{"head_dim": 32, "norm_eps": 1e-05, "init": "normal", "init_std_qkv": 0.0479, "init_std_down": 0.00572, "lr": 0.0099, "lr_head": 0.00916, "schedule": "wsd", "decay_shape": "linear", "final_lr_fraction": 0.0}
Each number is 500 + 50 x the weight over its row's rms, rounded and kept within 0 to 999. Layers, rows and columns count from 0. Numbers have three digits each. The size before them is the row's rms in percent of the matrix's.

# q: layer 7 attention query, 128x128, rms 0.134, rows 72-95, columns 0-127
# k: layer 7 attention key, 128x128, rms 0.139, rows 72-95, columns 0-127
# v: layer 7 attention value, 128x128, rms 0.282, rows 64-92, columns 0-127
# o: layer 7 attention output (transposed), 128x128, rms 0.938, rows 64-91, columns 0-127
q72 072:575608608459492588434516543547508531410494482478516508535439510514485454496453506479499470466534506642542537549478463465550469528437537530587582385490530535559459434433427563457495515519461531484526483549538433399496484503504537532400438483403437546463574505469548468525519484438537520580476496540443481494493489576471596507572494539562562564445515569495514565491531500465508368550479
k72 108:484508520466495524505472536490556413426477557478436513565433544562637397560438587434484589596508457523493483465514583584497436528554435517532539562459452536574627492563521514478567513509450426524487473433488566509464572495515477496525531518492471451584531539518501475547416523493450488452523513548665562462535496522469493472544509454477529591547605524517502486547490502478445490441559
q73 098:468439492569460592546494475517470465483553464561536482551483452544488480414463510567482559488451418396489429458526428598464591452584574541509481575456516470591547583467445581481472494455424478459450455499532529537529471497545589443532562514598552534467405464548539472475407507536568459483533545495472422435488500524523455485472540474551536433559554444456508479443535444516371514553475
k73 120:511454468556561390480518541530401427589586451553477502521551549482475486382532530521586472431556537624499504464469507453460461504455509470594468461509549489452540412552594494514462448528488526510565557585478541496467521572393469500520598443542444463437514490527535544534513440547395527430474492562518549523487524445554488488463506486407505471463479497518492537624541492440538448556432
q74 085:529480497503462540492428448500504597529560600543509546502441486514530409545443557468382525532501479420428419530507445445521555466534411538526513513455478549527514527563407516568634538567512476453513514434525548566481544467556508496614497495528516532524515466456528459479598505466542524507530568422458565459584616548455451563562521544553527503529460563493525437471467551499383515572489
k74 088:431521633458524536526513540524496479560547441515502437457543552448441495587462477507536497377482464532482520470518514470433498545542550526383508400482480483489543470528538522482433577440560568542515505485450569494521531553421452537468572575482418482475536577627556442604511516551504501381502528496462459506470546583574563489567476438500485458427543530507533574478571578479547487512447
q75 089:464539523551566403571537528486536579441469469516539459469562564440463499496570559405495486549439560445525575492431480442483492544487483606534467456547509499464563464510507528498509589495507499585449509479455425447448495439424606521495521605467530475417564440491528589546458526552468500565532549491556424536407503517617553426487486473548478454430576527476563446492433496467542535407484
k75 096:483496475510528577528510548479544567495499497564424545383519458542499487576483455486487552447503546548500513504519509594491501478524499559481580421507476480470468589451424536435521536556532486587450570568563482504470528574547441472472495424422484499423364465513454432428490520552571439490501391467497559446586447554518498475569530432510481551479503495564406441409489623451453468490558
q76 096:492548428496553485472541574526475499531569514469430401534459480462494509540463575485470594425539567535484495553383515502534507508472438566497472485530433563437468504465460432540398558553562528562552466547444477487440519513542518542527455441512444555389488424571531524507507479505536557498432506424543481513470556508608508489500499555518427458366584527511491458547437474473644483528403
k76 100:515532438496522507524437407380412513489420450460611467473508409477508516417498443516488490503466519404521512461493573568481513495560457520465471401541499566547445502495522547426562399385488513564522473512517436519472544538548518465593400465550518494540525549555366456536461611516489506465425455514531535432529524498536463570559570472501512491505467425523481467385496517550520524502543
q77 083:546619386599569597515417481575413427437488473431536465579464569454511562556527474540506509500461505514494507468595554461483461497435486485495502601403469589452565509537513471513514500556522449528510598576585502511584596544454510547558450522462462449442528511510539446502494536430530591578478510502566508494474498520529458537402446491448485522501518523481603527542516458497529523431498
k77 091:497457496476440512388548568406486490397446397508451475480515455488439434485432507454525491553514461547488363474518556568493565567427547552505536527546506475551462525496465452532494519440497512585494459531517443536517511433499522508482574613549439507554489469556474565484542487455504448554524489449560497513433525495574442480439453542582576568604562490539456530502593602558530586555537
q78 092:531424554510389460549441509624456430486512460471484572482583484526432533523450524518522539482490483507528506566470505482537545390503422530523550533514550496536518488524531526544377550537462511491559544461408553511447404522452594390455548464454506500529545527542496529468538480526546516572519615585384571467479518456506533515602536557426475476476494566493626504581492556486496516487493
k78 089:554470478492493451561625532475464466592551416554554498412446464447481527545431452579554476494517475510506497516440490529539597504463489519517507475584482463559413392554496424444543478462494535509595377549506473501566504409517434435442604472475512486488470545592508502554522530600482509467481449534529452515449482494427491539475608549449564463455488511413412541528503513483449501587510
q79 089:597550491555492564414543625486467531483454583539444580583486502526622460506499535539518419511572472514540446495528424513488508505555510419466486415523475469420496540488450489555575525464466453522571493533486482470480494462611563463509562451505554551542474569450505411436548504586486370527504472527485492494508508440531436411560527473478502499619490463457409479520511598491457569490528
k79 100:535498589568535469530559563606541520590469507499575456369529539506517491589616565535539491484457598486455507501522571455538450530454427591510468506483525529512488504630486506478426453537525594543499558590440464523513484582483442530406461532590551473468455482458537473485488510531448517499409521584464510624473477522478489519503590466537519562427458480482479452491493506506545456571528
q80 065:533498483473416422472547531566554600640505499488525461461535473507457581511577492450545514448476414534510407525456395440507540458474426437457546507581565452549589456558488424476545495511448541477520524506500477492537559516474480436530507567571499498493451495599491458558493492559509525425600405488441497440419432427463493523493414569475589510473468497540445616511514523506522503547548
k80 063:466432456551418501534494651538509470453532594566533562486475488516577532511564457539529525623536570544403466516479539455506528583503485465562455522457552480435526424501482530408564570466471456353500534499468467462457515562529468505493501516504466424578608481508443530527452515519449590560533530466574485587521481474544470534526497466492497485541394492467489493495440527538432379486483
q81 057:483361412447443402400555402440594611559466446543505513474488470455568550548519519509615488367479497498422409473504489528465547442452504500532464554508503431503447478443569435379508507474541462474489456599514513525536532551495539459488435519549494503497476449538551556509551536438467470465555431532546449483421515532531447489415465557444475485427486520479518489507438495502511548497531
k81 070:539516554570414457509524467512473508459446474544509466398511559444498475468572446425569557529449534480467399443492456480463558551508444505563448563477614560395459436499480492584493485482537493568508511494501508512416461584534465486455488558401471530562577523448474602555430486413560521402555453443483480508516554543507494587552543514547482442464493483370474492465508461529460414526436
q82 065:536632531576580531485512474413392435469506507480439529453544506526476520465486545523424595605509428526452502550444497473511470495444573496597494522537500529554518545540405433503529540487515529497511557495506540472493497572556411569426531519366488417510541494508455378541536497558530472525527611463493465482531512476505509495577498511504464516518457531356535484561526461403534460573510
k82 071:496426506484473488528421569403537430494574408509510503469494509407517537537468476642489478526456516522540549451473514466508614530503522579416407471562493453514558482367542530469484573465422528509490488460532485492553553438552558443527469529558559493589534519553520575521526524418585544510542483490555544475493513462571485475503464477495509456499523499480591615443528560574594567582486
q83 071:466477359461391468441496381498580505536505448555433437486538486530469553542517496486487508413431504497434503444522449483467451451363466520533466608520535474556524483494434484475493364561516531484529481543560558528543541555466600553511618566496490547568468458493567562540472529486555571483540416544577478531494508463436536541378491538458499448508483506486569502514507501485473545475520
k83 095:509531501602530406508503471466487456542536470521476417460476522507464567537496546477571462461578582547497422509541496448498548596560441481501456487466584586407445534602513474493432526554583514605508496521464471447535486529560583509470564582461411518509584534423449485495514450462456509419525487534460499566470589451614548548521538550581498483449484562446496559601468467476500471537443
q84 077:530566537502551415492462576443489486570533501507462537554537483441526541527556533418462481489441513614424446547418579381512540587515461493548414471410510517412510492572515496534505482522509490589530633540501467468553532543471439521503458545462501495412519453490491446406633528476561542471519467464456543559470540500463466523438574482531473449404494574483523479577445481446534496565448
k84 114:548463579472449658521492501485559522367568517469482579475497434465532498438488476482444577566483508466495591537483514486427467423538506573544553460502491463600515522445475505508566478398499456453417479411536449531446410415487532541526463521527543514475462507503455470494461524524540439557453572418490512437606424518454444478545596479457504496573461467490501450433501553478414487440539
q85 091:493611515572530528479462552481494453472599542469546448531493518481534471527613494463447451598545433499560529472435605466499508579450493443406509425465525495422482459555487545503570531567538503506453503470490455523487470511500481474505485519605484491426537496548452420459521517520472555540414508481486584550548532476556516565526492500635521567516538517570533500405509620540617557536599
k85 090:545423393619413556462468594476590456303515510390456566575518439463479464462526488476513555525526423520558558465502567530493525479491548505568516510508447490558501493532443535542530438467456461502506500490549472514526483454459506527564528521480527484518491496589506414520507535463515490471550493494547434522567551549564426479476510543499363510636470453506442496492509504406458469455484
q86 087:582607515517502594605462624469472472488470527427413487552483487413480452503501533505480494526441501465568592556532443509499546507532487468464448420469413545449525465491494542444471390460414470468621554473370505531494515479534487551571460428480502493584499480500449402403568481540440515518506489517461485539498531440409428439562557533519576544524490495541458485449475516542520534544489
k86 090:574483518426471480544505512462450478553595426521493427550477526514447482453506579560511530464491593485505508513515438447539506537533572512472454344495547465410369463475555527440513417472529551598553467542446447538521485494550574550464575541484526584524515441615524498543541458579486614572458472444466591423485482473592447534518486512531455487500507445492514452452502411520490479527476
q87 095:498497439583596491437522510452461477485509511407546500417521622500434537620509489428496442511456587533544515584420551458490472578509493462533460428398478488401449453512435451382407474500545545538442552574544492493498557496457493458461451540515457486499545493532516499454547549428448530479547481475556526606468513480457516513476531518516447499411540460553492478517401532440623517502539
k87 123:549529443443471534541427477464499496350510530443493538575491446519574445464487555463458510457445398484545558480542531580527471448481516552536477498522420502550500592481416533551593474459452498478496519433550431576500507550516497440441442473477592517484493442509610458431501523502557444536587584478553451439467525589443515509475477432458521493516456417471529462440463618566431532494568
q88 079:501517498474573505450479553511543495495546513427458499570578568517489599554565624560404520550498492568543567454487519404542448405394537520485519457456530438417505447491480466533500485552537569606514551494525457489511524453376478463485479451486459460525500517587497473571542453539600481531558535470508578508548531436513471437444436492430474555491549484530503468576526648439498471508529
k88 110:572530482483595527558498475479384518452441443481508491550460449498450499471395516586497543546476478456520427585542488525419575433631468491506453555485471545529492591466466474502463457424518442541463567540506498549610554524569611578540511595482419450502465517427478423447472570393481546531539522468508446400468505505559501506558467517464611498474506518521469533505493523539507475496565
q89 075:502510533585491553566457545504525392613453408500469511533443546478526533604423467566481556497582419514527536472523428478553511485422526581460503565424479538460447524566586503444428611444470501520522493571492480534511440543499591564551537475438484508552501548420494513592530468545477453534446514497433465467460506455480524442562485545489538492570458468424580538532524521503440359496475
k89 094:467542656512530507506573496478561478440534516499553532469477533458539454567532505457557445516488579540450508393477434459443491474529535572469505470452457426522483459578489383504581506524510492453559519530553464501544426546418506507422483454513529535471585473473523579542507496552480443462503465501535517516563521550460552485610480600465539591541529491405542404516517621444526508555612
q90 077:531514473567526556583439449541488516521441506508482570531455505478510509375353476501480611432499483451468435483477567559516504543498427570534494508553471499521482557505526545533488532438412421498454510560563480521484473510554523498554502462471553453548561560352499596451499564501532458537401630504565503398418596520468504500554517474570482500485490527494564468514443575566494486482529
k90 126:510527476488558527463505474507464532606467438486524426475509509494468440442532446477567497469581427490480411486545428456435547548545491445480505495470537552510402478485573505543392404542519546668591496492446603483581528525510501483500572531473464460503541514516457489434511509493475608435557517439450502469475534444513477535429495461506466411466532532492495557540482401588603563560425
q91 078:504496568484517524496540533514484549511520502498503446539526575422481485541495486431520507574410500556549570498423583618538436529471503469555506553551439510467509458528421515506439531512483525453500455545542564464540517448474482576376504487499429475463446529465551544518443555473414438449514448470580496547503477517420652578547484437507406520454546533516534529504499394486578356441434
k91 102:465495441527546541539463405561400508512529441536484413388505497558450442447535518535482453441453587531501454532543466497506553430493421524569525484456569477644417550385536545517428556521552536586573494499430458521515517532486608459516429405483493506426543530548445474478547505532435479428515624530494498496486482437501512459526579473520481492473505507518429550572522497532544517590509
q92 092:475457509466457518439481544535479448531455503574548554565494490412476512401475528451540460459540550459447508429453498488414455383444539447494432462507539524416616518534477551490534507511457513476424512522465529549500417453473519600471524452573487609446519452478507513476539405485509468490550550475460457600519502528510568476442456471567504548434432597475574471542493499424448491631386
k92 093:518508535494466459427436524475452534521504546512425450590506536427530542481496497504544503550516591480390473410479445464500525545536510569508572525531426521535548542507464445537611484442577514495511526538514393460494514487448450454546469514497490491510445492480537502533485476490567527425519548428585521511377511500491452575546442405494495371520500489615508433576479394514374547506602
q93 090:484621599497558441428487573497464378399535477527509448455452388542448465567537493463521585451514515500558533575499498466516449486413487417486513450570441500473444545555511479520442449498476535525444565520505488508481523476577510575503423526446547554531535467475412387443520498495437528529427504458507498555525576586521474574441447450607457473546472595487481452495485445495487484424507
k93 095:503486536478546462430499470471501444545459538444557521499402518533537549560460474461491485573578479403581531437456559504499467466507428490478495466442446427569498519572537535543547657473516489549481498509468534490532405580376493452428484482493539516454588496515562471494457547445531400499387410511536514474511435476588512529507482517472451431512539468445512567539471530576530593391554
q94 095:523471485475397514443493533453494442522534508490436461561506514527502439502531493573519502457542500489494467463415458532478471492474457523546519441536566390511540508596598531485536555459512590484515507452514485556603409443519520442520588525481513515530520562480472443576453517564598526378462541420522550513405483454468458562645441477475516424563422450540419555454567498430443532523543
k94 093:501504515559478508414469478539499470523514462469557485592502473444461462557608541443564478533580499499509587449503487414503545569463427635563467440533565482480513505655562433432419538456531454513518584554489427479464530509500583507511533466519417523424529374493531571559435519553478516500525445479411472449580482438513509545451565537542493528500445560482547500512488555514435437489474
q95 090:523535493495485455533572566558557482631516588507460525471475501573482491415445521526566579396432414482479518490531448537517538458406469539568427547571516420551561539493494520550509513584511520482588500515419548503571521546496472484602471517533530463549556454528531494556581449497541593450501365456543479442585447586513490500507559435486567479479518542441496533478552496531581507487423
k95 092:483468459572526518433520526618433521486468569464477562465506488519485456447530466380449463570539579453458501594479604452528525581573456506484519388481481453528505470627508494501536505475488511534582520534461520538535511477526560529527429465549569465388491522581486569469585459511520556612570490507497580523554520496440537517572500514398502590531403452528485486474488569500465509556551
v64 083:594388483559545578563522517511550489547419429488544485519459494595482537538444545558566493446622550515567465456529460557545536548446483469484515413557472475510507431451577544557541524479471436518517566586507544571505598526572635589455467541496441475477555505493498515461570487565479431496537545429431521550519513587507447517577542535461524411486551561466491449488536480519468523450509
o64 093:480483557509488518490497460432518464539577459590434628502496524458512492526451519460443528455553451516532539419489422550514551434528507586597525473514570513573541528589488471473474614459434536514506590507428587520453475594509559453406474493430499562405488553512522489523562428526488499483598582462451442487490480498502532464523496491509564542570522584433476429489477456386565464528434
v65 073:502420511446586378510460485466531437534490563469504464566576548541564450482534516519520442541512540479544448385551589500510533532569514504541530599499492508507449488572521557579551499579424470534429486466527484501542448510479475401447454468530529532471459551546489530449472551427480461492437523502482607476431464424562447429561525555389501453483557440559429543502462490445525454372443
o65 079:517497492420483450510525528531507454508485485528549506517510419514493500436525506480483374475573532464471504483472477448555581514558428514572457541470499506474549441532495580453518550543504562489385505483613518436446558488506473393442508600434542458406548445514518537525437468483573494510457520460464569407538589469531500547475495599512400464475503562535570475515445437524440620553624
v66 073:474472486527436559491516462512521461447453526528469468527553555518485472544478568388595566470468560488507535534458592586508568406499416396493486491544520470556547435589565493531436497497556485471413473486459455541426420570466470479459510488427506488603509476471422502463519425469495505444518563477491517453398492504550494390508479524519400399470555591551579436538544494512408473474550
o66 081:557479519541519565475442424443507425475436578538484445427469494447422504562458406465532560508565463512512473474400515567471487567538573481507461433523534450440543513494561487463529607517489504510421510493467543540551431610488572574495482410467531549517551486523465497512501498404456530513433523477536489455398484423502571528515554455525562509635489537610520519495539505476427614548445
v67 065:559469462489503469536416542548572540456563580483469539423455547498592530517537578575553423550513551443481538483423509539586519606594493595516529465415483485492515494517487478451489421429473610499547520493480583571475432485569537475402576509518553445624459493547480504500443574471467518526400462407514458443514487555589560512503524503475479597521488493499524526529520445520527505518562
o67 073:414466339491550507392511518427516540532488476496476474420584493562498568484582535516521440502513487463567470539460466460549523473530505588577591460542525511529483452473548428502440533483512580575550401535420543538539481495430519533443553487559497524498563515481562523469444575449510416450547477612445479537400537501522552513530474469443417528457506473516458485536422378448465517536522
v68 075:515539456514524468521550469501398509476439458522419519526486487519545510484575497541532502450393431478532478567472520500526519449453400429467567497467467522522583475460469454560540476500500464489422480519481515476463507488475481387509482435482565531522381510420448505476521427524533407448470570423480467612538490591622581466480416511515552570409469612495493521524412487502421604520521
o68 087:539575434435488497501497462518507532525529496510558524436512544533508551511447524529527544400618484473533476508517475387538494624425580488499364546393560407388486565537607443437465484517523582437555511454609506471502504537558457493482438450487481479481505507482453576567448435515449496604490462498515531521452470527549484467449488468523516503537434467468464513550529477524431579409481
v69 071:482504459414564469493519541454516472490557550563530522466483488578556543519607502511563446493513469489389565495484517473520531512459583493514612505499464577485510514553501487424561486536477498488548456581479494548454528344490525461526499559523591545488428510457553430495536467499495483561451543474588478462583442373546489412452478441494468548484547483507438506617509467600399406449509
o69 082:514509490498522456437551427529501418518436444469573557484560511479510512452552492442516476542545566494494486496532483492469472431482551410389471450508522547452567613481502452445457526541528587513540585528617468618490510477465481470476476534608419546494513497504431525471507473427508487511520436479499508483470465429553476477438501455531527521423362499513552478663386428567497517557507
v70 066:430459569423576498436562530459457479463536492477445487572655557454613457467508447507496601502414549446513490482450561462460456517593527459494447548559485458471404425540498438480559468506520558439459514446448425547490434535517442580563511590542508553420515535460546523498508493416479507503543520466481424513437461473517469473437502479534503526543433558430501518432544612573515455478487
o70 075:497476518485597566475479623650427489501457552546490391474435455492423514528546464573501387509470452452449539538497518541572395494519527451504561472548497501398545448505473534560529538498523469525504381541406444442533570515501388600462492489502475441466589454514502443436547505418487548534480443497544484478542493459531515502522519532461512507445436467537468462527514551462550532537593
v71 070:547483515461476413444588614523540424537539498477390491467472528524433484448591590487541429487474552501460463473474608458492496562465432476503482535575536526497433575466488414482571617532471554458425508519576504501516438519509476530479452571541481495592528588469528568470517509520472446502502498564609437514495459502452479469477436493467430576573477560577524553542437533559537458600490
o71 075:487503572443587511494445491524475417499528452476468589554566505469509483395514553553577431490513511525398501486559525454513455479491534507536587503443582532418530553478493433500465509461532427488553396457438626492540558480476487449518546475483483497526464466425453474539542525471512600479486513564556447446448360437589475506463485422527559511448463442508525462475515639534528572533567
v72 070:506514553517447599629526369467543381439596494529564495517538361455438496464499601487521517440413607444498531540575497490492534561487479521473471495484518517489507505477487521482472512491550474586528524466467456496461470493548578546491498540505505535488521434518435446489510497566507570554473485527467523509436478439493524430417526538590535500408511522504544614440422459409528586572490
o72 071:578427597540447462468504559499531505603427487562487471413403454535479452359488427447511493511535442484510502378501462459540455570469442501581480472566431499475438460463554515494490508514491551582483490511458474528506484453588544452505474539532576514668431608543475434499493426525483445507505505468489488537435506501541413565507510498469473444520537563459427518410508488569512490503459
v73 073:467497470498477443444539524463463485544488482385466491566473511417410505519450531592468489469495507494573517468471476509575514477547614532558495478415457497427458511581526446459480505497451508513535533485506421477551536359462515476540600555461408501499487541409456526482468527401514452427535526453498502399513435453431504511611506546625551543447575528441544515591507498551554478566455
o73 074:525489574488527486501515378516475526501473531500417520478432500599518468539428596539508468576397491514610411509452530527559460429518485510481599444447394466491484459493534454551527528510545480548498548528519502460573590375509478456524519549463601559465572478574541604455501523526507595488415443505547524446572557533453485489510509434518472511454588556495465449563483496514545420471526
v74 069:557440417469483498485518532518485520502538492529485515507473603486466436548521446417495441627473504541435526459377474508609596410399487439508532540486502570487464468445456487550569457562491516582575532537441529558542472502446519431543456504534409460510511486469510568544471489424475549604424514403441554554500557513515388517604461549523541522569514474510537497443462568488537484493531
o74 076:560466536541491551456457496491498505446461450415570533487571579517528474581525570547552463443433497571519508548451479522486458414486489576509573481465573555483520483475412457451564483597481546490508503457443557506527527492493455393484459503540438503363495448626524521572541354513437536541534534566554450445483436515488527467535486394549502498427449606515562537456505537530471450464516
v75 074:517450521566430457524504531483595477489469470514491494487468473487540543455479508475585510460545500426560517542489523502484506607561449514457532585476532522579413619570499521485479597471438419541458532441443364545377415472467449539554550507453552551486430480456470461487530496492495536566498395523441430522541494573597630456470451485449538471450528451438499409478476472506484464523504
o75 079:465491478566485481512497418534541538544505585516440389406550432501427520603445442478536517402471473394482536486519485496566483545482550480618445531515552427478440492556590500519475537470417473526432375540488515499399502519487553521624466493545489484528576568509513588477535464454477562467479450485544468487494540484606521545444470518473524528458453499575578462608470460480543515480471
v76 076:436546515547515467412503505506440516467582470487505559473449599532469538454569520531443553451464534424490496560605432463568463516597515545527538511477469408499515507528460493450420419492493529438420556485565531450477493548502546532563500495456547542518518467481483552510465467572638582535566482610504556474495559418483475422431430493471489538581510472503494437553434407432525546605544
o76 080:428372502487541430468453520519541512652510546459477464534468540533470513312459476532485489574518418409520529485521522507497492440458507517534460481496416456465548435457495605579598458538455500525490464466627544543490505553588524433559562472497465430580524489426507557473497579531559516481518499464565520455546477468490480513524472507451512460514562400531465559493533484497504509408483
v77 071:502544497488481532565558489533460435543470492493376522525543541487431489498487433427542483483540554602536515525548587474470476566512447609540481507539602541534512469504459557469489577445510448480515548509440510476512386464465450539434524472440412491475414482508486478397484424496529403533537500480492486556512550355442468412411534464483520533613538534487414500510452487482434393535476
o77 082:572568581511524524592489555502463416491467496457532439516425467498554481437405512388423394542496466508500559484453490412444454547532540500487503521540565442474566531390577465592545451475469542510500492511441514501450491496525472513503490442477521474500558540582483529456581408505540550435381526450413505471517456486543432528502456595527543504513490452439601473497482368549451522518549
v78 080:554459450465514409507488452478487476466501527529534494506516441470455533576509508502443533598454459527378458535461491479578530458486526469349597562463473402437562565483465429481460445514569526551505448563529602429459501539400462572560475503461442466420479451571492492457518526493464530592444410513443538434489451511479525497547500552520537534496484482434469538456523515617502624523486
o78 091:463440462512491345459567503537514519457491416538604530497508554590524604668484512531533495509454438507478503626423483430588450515451436446431546498468459471475418550435501486504490465512533552462477427487619534459473460559491458532495473450520531504442389442531432545475455478435468458481524424544475474520482456530479488450510495452494522510462509419476461549506473564509456472411516
v79 086:475608577390547455551556474541499468477447485533482571511516525484461432539518458557490467377458526502504524521400500489463509483428553474503399490543508486465479492563487535510503479421457569503423513491488380440417453401484444570495478503502527644431502558553534449486550537512555480554383492518550541470445404462525536435469504464488439498505547386468544389486533526489526473498516
o79 093:455537562499490426452436575501506408549501520512463438483447478497454485535514486521441519497512527517482485412471542330488586474463507450441459475541462511399560522553548520606535511572441484556502524504426422579521543531446540514557465526480434426584541447541491318432526549475494480546387388443617514521461553499516521538484506496497484460492443481528498480503496463513526532532488
v80 076:548457504526497516639444503483490425568512502529469418517449564533498550532507440510461547530507467442515524476462494576496457464462497530434467466456487568464423583446443473492486552473511449440534459620490533540389602474528537512542455524577455446547570587589495505469480589486510493604414461434513531568470486491548543526595419473412497571480492536527504526481609410580474478493472
o80 077:496541531519555500505480525507498477494516368580488594572565526454467519548585557537503574518499479590533541443375476490545543476428556537531542509450498484588383529554481514540500510527508552511572530455575481473529451532476589548504484495518418552447519517522487445460398476517480469549587514506423382535456483497585527597480473453523420585392459537451546511507534435453554480556469
v81 070:527501515504442505447447477484576405594577540538539501399482513491585555542466413432441360581502497563576482463466574481519488508479474484442525533453538500357394498445496443560436528495499516519477483487552509571464522502588503507501455511513427512507454585503499554569442599491586511476538486466467501419524603443459488522503504523535497525540509450530411535582543585547576479516505
o81 075:473460506413514497535517431483464533446546565578540439480491503403514502466490562494457413605462569558491534546456540402489486446512536528482555565494512495532587494518437500513512512580513533473467409646452418432449580520547582543452492493419536472460435491512487495558478493562486444511502551541508483575622475528456537531450532513434454509473636472517539551473445604561507519577513
v82 068:496449415608531494500378459539528547533461523463544450455488464530425570489480495488523452516525471499514564579569470566513415427619500519422468469488528438488568595548536494530567515556566502514559512437518616582520477528546564525483434460539490519541504472480510525547464394440476422474475394521472594521582562506512481549533464548410473496516452522588423444438482457481509489427470
o82 078:455471520534428553548609499485541564509536511445521487520562495484534580529529532542484502489491548528472508475508501613525584513556535472530541511487510496597584459487481449512487436448496555429478542440622581569452447460403478464419552459498491561454550450418515452455369481459512477539633522512398485535544526463488478394533452479538491468474561470479465456459517552455376586474499
v83 068:546512434583537580459503455522484487500497528483494629472537526491433481526517428399447615545481484495479533536566491444455473477433462589507543543440586521468573512510452500540461532499500477501556477555470451471548527424564631474518528538508540507518505455644415511451485456531505493512483468448550553558435500469498539401570562585531406588459486426482435539484486600486462485566451
o83 070:543511536479501548428456572485489513444480490491551487508448581525496594587509517452556562525563467568599477508512549474419552438476549531424479518584504454544512553487458516505560438493469501495537556560482465566456534474577527527557506434516517491615540546508507531499538454609490444472376605548429518432543497410488442510460510503500493531453567461487556537554364590593561569467508
v84 084:374465438453549553454397512477483472494507436469476566475527520434438501472503495515530453553530632563533590494462436437445535546476529499576466522544516506491451482540467473475507459493492521450501484491601451495509511427545393568502508446507532563426471530537455529500551451531594518504479532503475519429476483434410567633447571431464422447441483517497444397560559587475466413505477
o84 092:501544451461430523463503422459489521463518512483519520463503469476536549384448461457393548462489557553464523478495616442515539529551530506467556505502508555504537571519529476611530381563501523482488553528551432537570549476464482537541450570499460489542549540440507465500531539465485498477434553505606471525644613532465567551481452459511497451598454444556558494566443524627456460520584
v85 064:429519532466503606478506516602518496474496496442528547446614515511444504503473520465538460542378425573480547559508470494487487514567548616486492549430414531577417504505475460500435513504525508555406516417431518449440408473457477468590498536580476476461430540464473393419552517535493455545441469524545568539513472458507469546460543540465473545508502505444422441593467426433406471498502
o85 069:541566478510496556492534568499490540490497556488489518393496442487526513440437440409423424492469495511541576555497538476497484557497584397531404589554443541458553514404549453500582543569514557487460486456482548496441444582532445548525550478544496462477608557582512434477413554441457587551496463410526503539482524462545500505487469438513510628472559547500542551511435475460425416475535
v86 075:578571443521475440563502502546569470485561540497485558438581515536458553458519421572539522444477518572594568425523536527427486548471537548536559416490480497537514380501557523494529506564454416436430434533499477468479544424524560522459529508473450454505544597484601478547525451560513516483512423559589595461421527455547452481471525551392524556482409544484524473479500535499446554558428
o86 083:597571537570530520508512464491425472460566565520572504503552510405547526339477529467537594568521469480556517445456444353507431486456408565599552469535522522639477405473462514526490540504488467559495547487479454525587491508463510489518521496508566533521540500469451485488491473580608447508452579510542564485524531487570457558488515513514617514502526527503559452481530550480450549533489
v87 077:442533498517526502565600509482501436445565433444573532594488516585528508466545463570496446445430592506531550424487454453523597560539529621492508479625565543433526547514496523514467543409498506544389441475456455452528471433478414491539539548512459589474417518422457479501535512423520510472516514500513468593482539422539513601514468497534447408500525503571512522449487525417496490519553
o87 082:520510594542486462476524534441550507484479538426455494494519540528525521477511495458548473549508446472473435458457501467485481586424454462559424429452483499433541521566580456534617420471458462567571512595477479452495556419584407479553478513506473456489479484594546460485618533455557522475547455446541533606543478439503395580521576554462507451477433488543518507617475471470512420547584
v88 075:422490540463454475477463494436548467487462477513495515472473460558550455451511500442536479567489543425529489530454412536480468532487483486480352468425459438493514405502514469504407475580448489588397472395505491500554557548432516587513460470610479537542523523420546534519493454581531540589509566501572519380504507410493532528489493513477502560484456423606521540434565579433557456528491
o88 081:534515472540495550569518497545525552448457508471467483490538487405410418490484511488413455532443491470473564472450454532467574430595540500539510422554458497508489423565471609523490527571467527438442500553496489567489569545479579509541570532555473498459476527485426439506438549567485519457516526526648459571553557479451478598514517417470519418554515503562561563380484614475443457513518
v89 074:497552522456493537478418448448579517462554455458545438419492497545478402608543519403413455563467470448525495477564496539488598514419467518557485466521505569485456507487457493530480415553449381488540483525543551525488380462472524526502544485575517477593586417551517534486581501580445443437461586428456542515498528495524426459518522510440521524442582527421468528476460609517495524540532
o89 082:460449544489533532467596511526419454517542466516568479519569554493532571770455471493597438496574487486509482481524499407510526444508580571544501490464497568529520521458472531561519506515456472569508521417464573548509470455558468498489496590413555500567452482505543509532480513573480409580542536574462462491532522529509438549514466474513416468487483530517517569438529508492460499576532
v90 070:428512501534473397501557459610471488529441558548486503482542523461514567441515507620434472462609556498542460448570533535657482515505517531432576523519445458492560464517484491506530525564478518522425431445449496513508527605550453503452499534472495456481530494516447508571516506540457602470523531489589522499476505454423472470540588528586593590467459486512419489552439422482513569402545
o90 075:553454440512473412482551472407526539608381526449517547484495491498527577438532464500476473536502555498457475531511421561480515521480460500476510443578502361542472459488509583453597540470615511445509462596509376514427494562476584433481565444415499415424563496522454455535458530498505509492433543475500467455477569495496481532453437493437541527432479502411392511489501477456526481476444
v91 073:465493552490540582517439549399490453492617540477474590429471559454446522483468415494547572534490436433491573501566454466464533516551416406482509496502402507573430484429519522439478491549524539483527539447455569439513473581465514513512511528491500510459571539487582482557396524497493458521530539632516491480472499485530618521509547545563517610487534553490470483447468531560560593495393
o91 079:535509439431523539497427521552492559474502520514475458557500434466489460630534487514478556609527439420488562577578556531561517511453475448453505454528370467572397478450561579504430443511449558446532500533449544523465476503472483508493475520603469487549530449498414439489450537526507478476507609543545540476572475489525471514541473492463462562545518534564498482364546559514598555457604
v92 073:561575539412462463493545481481492486521515565568510465382510484570545482510504508529524568565467470598439445536498533491531435614421458534530563629551489504526404472453521449585618507540516525467511508543538563497510471534485555516418611525530474438557484449442533499595425431491548561538486488513538560441545488499522504584523476481583604446503533416481434514431508513497511510559531